Weights of a small GPT-style language model, trained from scratch on English Wikipedia.
Size: 19 layers, MLP 1536 tanh GELU, vocabulary 2048, 34.7M parameters.
Architecture: biases, tied embeddings.
Each number is 128 + 32 x the weight over the matrix's rms, rounded and kept within 0 to 255. Layers, rows and columns count from 0. Numbers have three digits each.

# layer 6 MLP up, 1536x384, rms 0.201, rows 1168-1217, columns 256-319
198127143178038143067132182149141105108132103087075183149087118110114202076106150134097120174136129181117109158154148061084118093172119118053128118119171112196086147143087092052148154180170173
096143043167103080145186094102111156130144079161135142152082125130137115157090090089162102133121131096153093115094175125119157092126178124100142125107119141140062102105155114175113123138139111
100121167213132133149123198185129144101136119091129126100087099132120098099112116120177139161127161151112144135144164081123199189153114140122136123079114108125115107180186140120133110129162181
166122118155129102118118169115200091120098132116115130124123090150173154116106121114124115115136116179144153117137145088152139120126108149122104199140091119175125089144080140112102123105141104
081115094127151156066207135119197131148154126124058157154136111117159137106121055108145151190142127161158106098120137099136131255183127147101163120136096119073152117121221108151074129077103164
077185094122120143145152084070143131172176128130126142122110185138181160136140107164119127143170087131127153122081123123124106139100052123102114097094111122102114130134120172123114050197131123
078129156088101105161153091174098162083126151152193125116127148118177133114109133087166146149136102149172112131073104082067208165194155110092094107120092118128136066149108109101153143149080171
108130170191138086142175170151073143173190122128106103105169121093213157108125136114118121164143158154134111121109194141068087105142092121091114161141120106183116179121101138153127141068141155
036131110133162115178116150208087134146125121184200091108129153117165151135140118113077102119133132112136106096140198090150132199124124135114148147109138101141212116137097093094121142154131128
106121157142114131171111095151163145158138146118148168126153154143138178029112099108028057131145096093132172153101108185102136084100131104107131130121173120131084118108149089120116148078085104
118101161123104153121146077057107171102190140227154143140144109151125168125143189155166121132096173157149155150133160089124146110135094123203172145165088107085100142126155136107136121195124155
174115156126095145128134133128172158144125148127053098036118118088150102140117117158089155067106062132104133114071090126120118089148170089114183137130078118127119107090155106117130136117174127
110130110116116167113231179136119186149111131109122156125132182114049097188124164076105137116059168122093102088145114119161126118184156118106135126113130130134132115063129125176062112095123116
137121126135159151183079091089135065172114157182136140179134108140181169090112080120151123106113138165102088138088062088083158122124138145101121141110144151133127145142161079133168156146124144
132100114138149181123102165117085079136133132081125167142131128148083126166093151098103136134099052144100075151100093091150116136160143071149107075120105115112151118124161098174092149116116128
069173149125163131116125140115159126197145119207094082144146136126079132147163134121135158114171079159136151175121107143124136132135165118120145172105097169174140125144142131142095126156126151
099159111139098067167136153107111077132096174122138133141117108128070134106182104097160156143110168150154114154098140111150201067125176061165137133070126090130114086119091136127098163149115138
087092138146159146112148185126144110149076096107130107084147121168125147118135087174151062107120184160091159150125135138197132152146149164113188137115136124109123135120116133111107112127138149
117148160133165178169131126135101095119126129139101127164085169129074127096110187149056110124145092128163125097126110207152099118132131148138135088132114127083156141103110148072101183137164108
098067109061097143119085122119118133168118090157143109110149068146135136081178126142090072107129184139127116133137153121155112136115124170107142117176112116115159106127101064122152153211175092
128111096114155053135135176144054121131122192166191144115126129120079157143135188062147154148107134179171137121121163084149124118127174127141078113095091158170128150122072125155110162083100078
075160122135102131117129149111149092084123102121069168136108083082187135145166123164168101085158145123129099135109149140109081148136105122110147139090116163076090076126133081135139136128123121
085097191122165162136091135124126138131111138090120127161095070092072101087082125131104159097164154164105101068139071169209168099164138123131167148156142153120121117174210116108094131158137156
125131129061140139136147197140153180132069124128121130107073129139138111144169127093151134148154135099115127150152130108161121126134118102122171140173157113132130123122114123155131156121140093
095070122145162138102153105108133098148151133113119146160158149159109141141172184134120152129132141132148133090124200078168157162112135104122132100168112104120135130113089110149126109135143096
105085061052163104176158110110140086145150143144201087128121150130143122117112152157133109091116115137115089087129176123101210137109152078131123135084128159122112158152132090157149147133200105
154157137153147158117136147124112104071117175152102117132119092107149080167160161098087120114097108171119111132136168143144255107171158152106135158087089099143075186134104105139094183115150113
138145144105128180122088116117129147102134180165151129104140134143156116146123160108099125115138159122161093140075143115143160117139121122134106135110125129100122086114140175080115107164106120
072042095126145156156100157112102132126210107120179186169100105135139110125114143092118141094163099071194115131175175208165148100165141121153149168121125113103108151137139125134121158090121085
088115144147131131145099106193118136144124148114137145159118116104107156106124106124120030137090167087174141175072099127129129086124134142130172114123160125103143102089128105151103118126121107
143123166102109140147135148154106130095201144132148155166107123134167139115134115080159101099104152158094099096137175122114111106097106167138113169162116131109122146123138145226102155129188150
112144105136147094164137119060109113204126067135130193109102158105143165095102085098119125134128126140145097162130104137109125112162051123139104091189093082168081112135147196150103088100100154
130131121142157130093164079148139143186148163114147123159120097145145094105172160128102095107162145100149085138100105119148081135113105122147096134121147143085137170115084081150115139136111066
081115159136162131124111192138146173166194141138135153128186065169092172174184106123132092099184133086125123140126112082118078116136107122119091148150101118106103143149069187060117121149131150
045106089152095137101116110126127118126178140102088132167084059153143184193140122085143147129090120162116115153063145136135144146067115119128164129166189117046104152072178070133137135090104183
165150185167119126105137073144148113134105160107160118166120073135153117213061157100160115184166170136125128131084128186162087139072127113209101117131104130095098190104172090109133139157150171
132119083144088144103113054143161123182090174086142093147128085158127157091126081143103077092085097162127168112082163121144185082138115152149190149106149088186175066120150031159124141112161162
106151100101108183191162075090128153089120085080097135146147100123165113118172092136107088178106164097081095164112146143115110121049076108147095152152108113093088173056161118120174177130121119
160115145173163122102156107110122145120133067164116140073096164144114125099115107165115093108076120159122104094133090124061138138131116152166129095147122124105140091106118154085107118124117085
133148117169179107145143135146109138149115107164175125122121113148150163079146131160123077087102123136131138180182132109108108135145080151143110107079129083092121171183111119145080084155139160
105121150136065125211230107142141193175100120055131134100145090175118104097132096123180113157154111196165104172140092126123128176109146142145128099134094153136106163079118091126128147118108121
119114128101131143150114114112143089146104128147146170112128136148131102121085106062169064170133144157135134057145170151134122100154128156135140132156144187046098174162107114100189077137104102
102077134144096140141081157135142082168127113098126118150187116108067127149114158156117161141123111094099146116193154144164118163097120129117215102167100090110089123082126114174196099200156147
087108124151129168135147139142090122176153110173086116103110169130185164095107056098076106112164117084104094093138106151116070093134143113083164135111109083126113131128086158039088185156069114
064056154116110135107188086129148143145122148145127121161184150152128122075137082151131144120173130124121135176117151146183127156162126151234129139086088074112085135139120088115157151122137167
114111148144071159158109139130161126165102134151111080145110156116100099102173113169124097153122095171125104055120131170152154102196109190110138161141134087119162149125091146127182121138096149
116095112123128066136163127075133124050114110124088095169088133168164118127108143145083108127060172116114112173119137163142150106118139100192177107089133187149093182167079023186133118155137100
153147094150079172112118123148127108154117126146099171111148099107145084174157139113147153148173107124118073127149120070152107152170130138146105143137062173155130150059156071137192102125109136
125059077113152130124167152156120128058156139142118206116154111121133105167099078120139147124164096110110127161131139102118069205144149105144107113100182116102124121107123090176118100149068145
113090185124091156166130181137150127078121120094112101154112139078197108120100135199122160209140110103126096120073054107073035100128096108134125112155107155102144133159152145111124128124149124
# layer 6 MLP down (transposed), 1536x384, rms 0.195, rows 1168-1217, columns 256-319
128158080152082147104170068144125133153077093161098079083145087132146160129192143055177112148159111094174132103118110178115145139120163151089147123095189186149149107084140184079130130142113116
124117131145121093082116154142150193142126148093110177097120189090094130106122139138158135064079149157107133121148117093128134093134116138121175117198192170155136142167149200113172135120120107
054070174100102108092089126167122148147152075158142100165141128124052112158122128140155129108091155184152177127157088111119138138115147136086163088145142110122116156200101065123103132086105125
135202115108180107099137163081129074144032157067151078161130141153105083166160157109134159131151030125102158111167131100126149127119108112060177142146133113184133102104060102106108161206139125
054137113114173099078156179147086129189111097169102114125096145086148125127026105143111129151087048113119118178136189149135190080157102123136090149052146168111150134159132104132116080132120074
133149148148141141101149118094131122153111152082074119150148111148145068187150141133188111107113103086192148179091208108172154169124093122073147112060091156111147189123182139189097153155090134
108113102078120119158136129146172159134176092120226159106107151148190123174096097136158129157103097154093166098159100134130170143173112110090051098134121126178116140106122142141104153116131133
144116105095122096099068123169122116072115074112186164197131155126120141115139143081160099149101163150132107112152130122136174089178161110140149149159135152134079147158135130201103145105126112
115150125144139119145111143150077196101123100162140130109113157136111120129111097113119177115143127151067121076078154085157203112118122091138100126147166138145143102116101088130115143151126128
137153057137126141141094126161117129141146128120140087073206126125077123116113114151118055116124138125148132162091086150152125164151129127095088129114084115146107145110151106099112153126164083
085090101134168085110140123117129163131143121180144146122172129183090163114175091164139156126168138173051118145103075155096195151139109143096089167124169168151101137147199136128121120092138084
148183157163140148121130191164145147123143143117087101131109127119134097130111115085167166141110123128129127123131122141140119169148107101135137118098146178155138136131196153133141078118126128
144133149112114154097178062128095175167060123172106133126147131144117137125123153187172101138137173121069120114126152151146107090068168145064155124131133164110115154122117140148101097138083105
159111107139177164119122129181114043159139174095200100078134151111117100156141098170149173067081098088128139112181116119118191139150142062084077152175091185048168126114149154144154145158157149
139116101169189157130175186134055131103145144137173181073111119165121118125112078106184142146141107112150146105095085158152095172139222146153155106133130083201053119119204085141069146120083162
179142127196126123134135216174101137108130135121180164091100101096141087080137126137158130136139159112114113096096094090120133108101096124172120207140076134118090168144113140148115172107121130
078078142135176100088178082126078093137157163170144140054194133119183095095137134138123142108036137141102113112112110097110138133139141175077128096153123105103158181140115154159127066104123076
121122120180086183150128127169151104118165128154140154151133152055130139107109130122177154082104119151082127146073115116107151186118151164087129059098151169182111098052119097122126112149164122
135091115070112136103139132189138120157083128157127138180135145093112165125155139107123115172157117109178143130175114097175137131095123145126149132136103126202117176113162159143083108155114135
126150062100157123167110161148144169140131181149181128104162100142117154095181136166129104149139137178091072128164115144137130123157156131107116178100171103180119085106112076106078131118178076
132154047122121161128146144155143138097098097024087105129180147192137149103116205157095143109129167050085151163085106174106126105121067133111171134144183159117142126093095089160132164171131132
177141175122109154173103096134092149155105125096111223142107127150119150048139154125147115120168143057083037157195113150137116137177091165130112174124133147116132182133111175154152107129098126
150111127088102107061068095166123082154163120162101085106085121097139138152120170124122106133115076148104102163099145089143120145098158163081151169173106142098145139147123151137156080140087135
136116089131113111150185135129119106176106070068120056071063151119131114198159106116145112077134049186109112127106111147147118079115121066119097170113158159112125155164181138121162101126129137
072136128090161105108155132104103138122118100135153125110136089222133136097167189139145121131132117152104129067107109115157168137110058157137066101128144143131084130059098145084162153116112100
102131153116174109091168107125183153031144106160117151119056159162109138134130161180130088149114123106087146134197130091152163113142134146112121120094120078107106133175117113147137098142150107
060111123103146131101098142117130170101168106159093104090077143163122083126154151161131147140167089093122152149117124085102136131064091157158116141130150151101131097140110157099143103121145080
099120052094148070165171158102194096123122106118140132111177104143111108106140095107170102136093104015118147161165097084132124118096115130115151106102119149148169164097110103150107228168104123
129105119141118144141121115079148110121137174070132117162145122171122143198168155082134149163161115168152110142142104141104125166127133135133168150185159156125129145097127095168151163129098179
163139166125156134084079136133112190107126106147112085128089096127127169134125112099144106147144107097159111141148147137147136112158117091108134099131177151191139066092112147123131077177117132
156179100140124099135128186163157134115159085109129104100117088079164082125079165145118145124106044147150175138139097097040117123132119152133147123132169162123082119133168124102148116116117114
160151141102077147062111184199115100128113127138127096136203184159123150132108152149082111146137134107137119187133139138114142103109110117098186198154160142144199096161103103136074127182142106
130102075117096122129098149081174123091122184166171083177111155157086162131123105148190112170137147123093191152127139120136143187122120125105078118171179141135178209097163182062121140099149136
124138143085142038162103139105104204110148147140145154125140143158146122155116153174116114136154110108120197194123125110164125130093142097145114137086134144186110156127142122160182133188111077
116152057112096153126137182166145094091087150169072091088136060164170151165149065121156174089049106174137136157092133102181176184114119121144160161139155085098132123117132142085122173113091205
127091159125089115163084134098127113151099089110113093104122131095084097159164138138110119123140097108159145094066129123155129149107104098198102146130129120111098136139118113079075065098118165
193187080096114145102164132107135069112166143136122166042129077064188151092120102233130138157110096079091082128144121164236148150091133127086159147085128151147181146164099085121143106199170166
129157153115053102059145136167099132155135187154088146078156087195130144140154178140133156077131176134056105086101148101162112165128134100120169114188147117137098092158141132110044194110084099
169123085144145115127147131102113150169148083109146155125111119098068208195139118149129177123129132105118115110112126123116140125086187079143074146122135142086172195178135150171115130138150133
131154148153172098125127132161152090097103078129131121124157116162064112160184156160129142108123118109137167112149100124156150109108127132129140079087145116131104101139129173119176089160131138
147131123138119132100129110111139070143099078123103096126128135116143188094161090138138185113120128137085172105180136091160135157161132090134130119186125164187116066109140132135053133123145076
142121104109128103182119123080102125094183157074147140142117182141141134156131094130103161143112095174075136086141141166146116109151132158118108108123105148204142187080120164159094139143125142
118152119154081076133085138189113082068212119117146111107098109145130115152139123125070197090109151122115146156152067135097097135156145094109086135136160105183155133147083164211163070151129137
149128141089081089071115121081140107132104179124117135129122102162169138077141153146107165111148101141150132122064090155141171223160113214140149159087126113157094078113102165108104054124109106
158150165167084175131101084139124124134125177096132087148054117147184161096211112164092141140167090134144136085132102087102191098127186086170131162082095115176154164157115082107116123132114105
112116188095146127144122108109102112117142152141136099099126129156173140090156140070104078111139107085143146113120125091131166062064161151148097121168112065149107108126170136145120146120137096
077128124140129180076138073163150112156119092131070077131129123082130110153077097136125135113114141090137124171137117160144099122177099152087150103176142110106088118137093138212183112183110086
112111149114135153058147148095075132099129142107159111172094091098115108131128127164129105145089139150117127130097142149122134123112101125159085132132154137109137138134105151141133144129115193
186062135115196117108128145120157148124093137166108128145146131151144080150079116084142157108180125107155122153101144129104148172079098183099148072181175119132103150140140082161199134163103144
150116106131076175196124154072092132170152120153079008182121115124133097114095078069125134111175163110110077184150151124116166188175140240158069186114119139163146082101087118174094130157134149